Each number is 128 + 24 x the weight over the matrix's rms, rounded and kept within 0 to 255. Layers, rows and columns count from 0. Numbers have three digits each.

# layer 6 MLP up, 1152x224, rms 0.084, rows 1064-1121, columns 0-111
123126095132059120165147135132141056130104127130126139102125171124142101107073111138117146113151155164157131125170070157131135147123111136120139090111124152116131119138114133091126113137137145182092144113125175132144125104131116120141126130102145173158121157107165156102102093092117114164131102136096124114109152129146082119153106140099
168077101099068121144092120065109128165161113147138132136139132090124110090134091116136098199168088154104099149117126109116112119155166095148082128142172172087146102157096166189156144128068204116156133118101122108131130148146144169162128158138187141062123200145086159132103118141090144120078126135140152082099102154106130112141135129091
141133114124159113145131134163131154136157139141107151157107127116081123147103099139162139138096079148107121124082128131116133129145152142116140099147129178124121134095134144111133153112105122134125130129085116159141175124128092126112093137158144103116119160127139120132138165080122128137118131120104154175124139110160104139112146145126
140132131127140162110152120110118137093108150123131145145114144141116142123104125114120131102148102141132116119122141079136109158156118115151084127148142136136122123121151119085115135115110139132177104131160152136121110150103134146104117140141122108151127128128104153138132101183148159146176136110118129140129110140118110074162122137167
169136070108102132138119135096124151150098067153185150143148134145134130124151129151135157119152073144176145126106138130147104171146136152109129066146124086110111162091142164081118108160125108077120134116170224128101140143115091171087150103147101139119147093117134139132110132155151122165082145151110120141054119127117141146176135127073
168156077099114157114162162110148142133108135115124120112154143126143126114148126119129125124140118113157139152133128148166130154135135141118145130133099085126089077139105125115080128147131118129117088168155092141132109120124103104110130131111121105116149160166122088110134173121119138137117167147129070100127141135121104133167081124169
155149148081141123141120103122158142151122150116145129115114149113129099151139120129133146124103119139121104127148160116129136150147105136109111119113127160089155142117137114102124118121114119130113126115117106123092128148146133166105134138137125147145115136147117114092123130131143131111136114135113107098129120110172101095158130127129
178172134119121124161084148113143174099103129100129131133133125109120147154122099121115158135105098163112129164138121144132092114129123123091122110118159141116168127114143133120116165165113104152130113097138113164106125140124125126126143132142144112133199123115095131138144120141130098131124098081123120138148132119114104136121113119117
159162096157132111090108140140160135149122120095126068141133123081125110107118079132148111105091112132108123118113115135125105109110126142132107146135140134109128136122133098112139153137120162094128129133143136146097086149139113115135145098165142118132118145139133143104134129163145137096107126156133125124104107129167157133080149119116
127137140127115131108082123146165108109089140105113175083172126146163167113171124111131152169138110098129119104135143111173121096122170135099086077113109114122111124143130130114144158102145132169124103123102120084159122129134155136116143133138090114129179145101099122104065118111120108138159108123124085091113169141104104122108147159192
109118142122167126171099156126116110131113157087137115136119162135125077169145096078149195114117152090126098114101150114089093119146135130133135119135163112103149138105106126138135128154126149166131127166094148156143099133151108129106091105161130102126151138149149148124086140109163061157158105105133140078100132154214104165120115151081
132118121104101133170172194092119093093147098137128150180110124169102123120122093192153163070101164102172175106122150121130106131105137092141137184143100167109130142124121187123145132185121110194154188134158086125118112087112130110111140131163109120147191113145073155100135141116134150142098110161131129098123109144125122098098132135128
152133135067090109165154140122140136140083162097125144124163154131149123150142106147139104157159134122160102149083094121125125117183069131145134132153127125125097126143109151152152131125136111130142137123108128128125120093087101134110174098152138149164107157132191151129140084110148156142104061141121099169161131111117099102116153098105
141098118121134130138121135146139141134097126121121124109135097102135119109120106159159134102111097128151124117114139130136119150113104118133103130132116143122127118137139139132140115141094106126149131134121120119110121111139141108132151104137160107135135106128126131143134140120130138117112096135142124115151130135115110138128115140120
132125157125123159135152128136130134123130120109139105141068117200110187136118099118126061109098180150131138124142131140115082131126096102132092114138111135107121112131148117134139124146120129115126098139142109076143175099146116076144152110150174138146143112138122116183115087117160129148162123090116139137113128155133119096121135092080
128137148116144161120164154114128141128130164126101112153078126177150140145151094129153074132157099124142116159155100113170149116159110074069050143119110142108116141117116147129096118133124135108106126100125128114074146142112130101136140097132119117123132128128153101141167129097150119118178155162115158113137153115103162104122093113070
109110113148128125084103157114139116143104096160107141150169134121073157160135137098129123119153103129122148185175090129096108182126138109103150146125162114122134182103134109094110135141160124099170157126088095125103137146144127121107166143116119068133136146130144119130140152147140143158130156085162144109149097131128127130105109139156
124120176163145131114147110109129128127109122127119153132138122078137122167152091132124143141109130128093109143097125141114118108120141127158153162121123134093125127095100138116141161173067080141146123088117111176078155110136146131105121176125125121120124087117099178110131150123107130164147129130145137098172101127136127123134133160119
185111134159124190143106132110142197096134086116136134168181095124107129155108142150160123138093138183144152119124099107140127175147104099131138100129108082083176129082155109118117106114098206090118156074112143120125110112109178111142145117113129131145163136103143145084088081114106141196172129131140137135070081137140124116145138151099
139147112090124148129108069165152090126109148103133115136132126166170123105177085154099175157080116114097140106164134119111134082125137105125126114103112125118181148128148163102111131136124102136133114154115146078112116134122103075124116133131159138075136174121121143118129101139099089112103107154190169105126163132145145100152139144104
108124138123135101166120146126109108130145127102129101127171071118134138115092132108143138179157140109128137137156170097164134177089135120141124092120112123130164078115123150128118109081145145099115127107113085130138123094111093139145152124149151104147117090084124121128134115147145156143126116151114106107129103157090105131161122088129
131149126113096121169091082098110109117161132113100158177131119110185170155145126101129146144103116164087122122119102126118125100118154137084097122155131117128126145122116152064147175128123192136164093125064123117145116154115133156170126151133136150120126103120090158139074120092116117133191124133104155185098093081139136106142156113125
123077133122138113113148105127102135097136141158148093138083113132088143141115075120162127128113152131109160108147155127110187138084112123147098117109144155088146074122132153111131140138094125162131138136122115143146095126143139182119141173133138147102094141110147171136133148168149171125137115094113123149135122135132130126113129121123
127140149098115143119111171145142126129117163160139147150119158131138129126142101126135080074159134146177099101123117134163112133119122133156134134123103111083111095086098095111123135154116092161135134090126113115114139107103117131110147156108143134127120130114162117156114131108095141116131126095174111100129089104119123109081105127164
106148116133096105137099141145116093125132086130130167130136149090108147131137136157125101140137092129161155154134160098133078123138118130157117100113096123151132096138116124159127158153127140134100139126102113109137107108155121076160126131124170125140156144149133164143159168115123133112144176065080110162088153073139094115106068124147
162141083147108116145146125110131092102161166106099119126139105119106121144117084141139091121128162158162116161131105115101088152130111082141165110115146102129141132157097159165161127135102127129170091106145108162139145110121131117114147120143089086131070100142155118164162144088123139122104097160135098126114116109139111162135102131119
162124132143168110124103128118097151121117115148104131104106126090103124137108121140120136143114070137144148128147115098131133111136124128090112095109127140118108170114163147135115136148153138137112139111118135138117117139117115128140130123123133141115114144130145136111168129139157115100129122138147084121141097109113111113107101169112
154144137098108110155148099133169109117117119133126161120118074134136130099132108137136133076103106128136151073130162096127152169174123209149126123131089169120130091162197148116147142120100070091147124101144108140110151130155115098158055100092120137161083177100143127175097101119113133136148146105132150105146131114155128111136114107128
140146170123108138095125175139138137113142149096139141111175140108127117141142134117134143190091143159171107096110092126150125083094098124120135114103125118055080164106113124168140113130089127124123123153140146137100114120105150119116150135104125142154152124136124140158140138161112104096070093153103144125133108092101131129121089103154
203129089167150117160109114115146131135164088110097113115113118115141132119092097114101134116157132117148167127159148104117166106089135160162154136185094125105131075131143161154087121109105121191149129126137078199109184099133132089088141111128119133138128087109157093222169165124122178131189122119130158161101108150103149113081141124111
142130141135111118132163144144135162120121140105127131132161156135114096148101107107107108140117134138115096122112148110135180139177103106158128092098131132108133152152137151087128127165110137094066129090145137092162122127138154101141122116152152137117130120144127140091100112131140117107154121141110115092129140110099104101122115119114
111069102123187070083109183139141129109088120115150130120095118162121143117137154126147132127150131116117076134131095145123140105122134133130113131139101126110113134149126108132115131099166160129162106126146137117138148129175140132104151150104126108132123116129133096145124104137173125072127146137110123126130116141118136103120146076077
174098170092107124111153147091103156166132099128136150138131081132111127165088115137128133145148148098106102148151148121105138125119126169140145135139114116119113096114110121126142118091100126121120117129130108137115133112147157132135102176150122158134139112131117169098119129127097134128159141137141099121124153158175154094170161112093
089121084096111135109212111100118114120117135161166155162109082166138164207163098157090049131085110084105114150121124149165110139159125129165097118135166087140151083117153125119108129124143172188139108128131095152064116138141112109165132214101133117133097152142108124097190119115080076143123107122164171089145065183129215174122153076143
135123101139117129139125134102166147145112122136142115099111113106118160142134123134124147124098138091185125087104152178141114117123141124102106127159131108176137128138118125140143126118083143141124139153133144114157144131160149095059110126114132116098163112071134136137110151183169105109104126164156147129137150159128159129104148158119
103116134146118140093139116126125160176130164149112129091134141121091164105075139160156121128131101124168128104150163141116111125091142134124136182146117104121124175136136121114117175125110140115126101112115128181116152145172146155125084088080196122108123179149117133159093124114135078106128116144129158141128138128156150137136074094152
097157138132126150117110138106151133146138105144097135127105131133127094167117107161137158126087136102159090144126172116125142111158172134130115128098108144112115101129175146134120118161102095166093138104168132172125093137110137148123181158130113112147128143115110140106178151155110135099110120150123153114150095136109148130086098141169
104145112114167152126147108194162109155108155100151085143170131174139132091119142096155148140150152075127146126060086119163208097106120149111126137135092112187156114074101143118143138131176114132127147111167117101146144111069162153088102092103150131081181147111098118086077133122144140164089124133133131137138148125116123123117128145137
121128129070134167135109145135144152153080097133074164119143158128094138157114109122148182088114097108111134136132103127159144127122114180110158093124162166080115114111180162124149133115117117127110155119121109130116128147147088126095135126136131147112106139100103149118145143099161097151107139144117133155188082154108155068143141136140
150175113137047113141098078119118162162117123120129124143093130136146116143114126145123167124122117089117106111153155145114092134129187161143149106099124137101136117130163118068111183176173139118129121137113099122123099118116127125140119117139124161125149139129064124151095134094151127137103106142095134108119097136119132112108158130116
158114126101119138155128157165080129101124111172128137173072133181153127134136143146090144127176151138114139126103138099121102116146113096091125097183088147146168105114143126079202121111140145110127093122206161072152152106122122095142174137117075143101112113115084120110123128114125124137133174140107149119103110123123126143128083121130
130143125114120182153111119140134123150129124125110119095161132129122131073123143110107147137100114126131142093147121112148095124143115131114140108134115148140149100118168115124146081131155104144123139112145133126109096136163131108121146132108170141123117136140133114105105095172096125129102098136135159093098137114118105089125103128117
080137069113054152126143119180067151131128121135138121157145140153136088123123152112151107113122094098129037142147126119117168146120124140121139103145105124133143113168187097107092191143119148117081108099131134134102123120177105162149112151107062132117123149119119127155081105112143095116113124187172133152143157126144087138130101113150
122170140114088171184087106095094126128096091147167112131121057122156095151112141121133160095096088133134106140133179126142123062150112099139149120116095175135123089144107169122100136107140109145153134109121120154130172098133131143127129107114120151174143152060136126165170125121108150123097113159103121116107136182172100128146136113142
121072163137138140123096126129126134119156150142133122146142081123141111144146131083124134120128127099110106149079169141166166159121122129118106126105141193117090108116160119103099114114168133140123149121140110150142122118145171122136099142109128136117098116079113127129109110164133139122126121102123131132147133130083163084070159146100
133167113159094134126137164176097086133143130153108166121114128166137182115069134095174155182128123086117102138106151154137117160153130155122120080143134125109111160107109094183132117090112119100159142086134112129156143154193144066111121135104111157145136166131112122099131145101146134110135147108149102123081101145146159151141105116105
184031126107155135110077128155083101122146104155138111087109137094100097104132135145116100146122075146132110098142133096143108093122109137117089127141141134133077156175134124112136138083132141082178077103136162147106107143126084180126178116162172148139107133144147157165160135152160122132148134143139126085123130134138140134115082139088
144170130104127129146126104138086134149115133134151128111110144184122145147132116153134123152158124151094096125146119172131163117119123108128086120106155090079103130098121115148142136136126151138109128133152112156145106127142138123126098137104126144122122135111140173119124089144131157124112121152125148133129125156085122097131155085113
103105127171129173146105147142161126157124125128117136136114144175162121137111068100148140079102125187099110128152060125166142122069112121157080158112107118107166099088202137150108151069160141226174170124109119117082230107130219096119157108125146098124116112104107129110132146102118167089099127075147132156156071135111123114133148129149
108096113147055111126118138088133157137099086108099107153130096113127161089102130115103098113161081115144127157096110184154156184157157114139110159099164168089152102138121147137101129132098131097159133119130168142150151113180078099108092130144125145134196135132116108159182111140191143162147086107106117114157116097140140083158142115108
133140142141144135152107114128138129137142169135099128119146132147114121160136082090134114117141130137090144137121081156114112118134127137074088158139117153154083088118125106131122126153130182143129137097126152131103152117162127112167069156139157086145145113101133140173122138140157106091122142147097134127181124083126161153133116109122
140159103088122140158090124144140149158120119111124133119105097139167101131122159152145120123096139081142132146119166085163117106125150106144165131137115157069092080093064121156141141122081174141150146174092099150155185113170117119098101135137155076149091102134110125126118108162131118092105103152142130103099092146149158096151161098121
139149116116093089120118175125115156124104127089119169101143128137096144126173148085140198104102140138142143118104101120137124141184152137161101151148150083115158125135190109086153095117088118130144076152135127101166111144148141080163115125127102101157117064138105137104114119151113157148150173109115134126084128133147137162104139122163
136130103157119141130100138099107103182105121157108112132064150139173180156110106191142131077155170164115102128125134098144090099110138151136078124157104115095106082094154152163124175124122114159112149144109082189148098145137171146116156130109131088149105157131133134141093145128114130146094103135195109103153107141114209098098154106169
100141094166136098114115130141153087119132118130128110134159093110099126116107144066111157108129136115113080158137134138164141117125110131133112164141106111127131132115140147168121131137140137154127159141119155107170133126105132149150168116130093109133140143174121117140093130107112110131110128118124156146112130162086106123119114130128
094112161142121155115134108128135107127122121149138140137090135104154094109161147137154112158095119121150125091137096143109099094115100091097153135152087123147095128147120164136133141163113124138169159152156152150122121119128102143116102097119110179104119100093111156142173125140136135110132085125070149115132099095106172080104150132131
144134181140133146149092122137171116165106121131075119137153146138141098091126132105113128091101137106114165143167134125119127138131078137194107133117123175119183129142162112147120126131127118095114119126152151177112143115133178117124117148126188105153114069086160091115127122190131137127133092156141108104116149121134120125154137112165
134179098114154144119143099138125184169137059121105103077126122201139134199141108158108145116092098139153148149094132136128131119132144124082117118110089115161187126117153117088132151161130154125103141151163152102123096149159142117108166087119135104153158130120123143163136112107083120116126138106119189123110130162144141105099135100127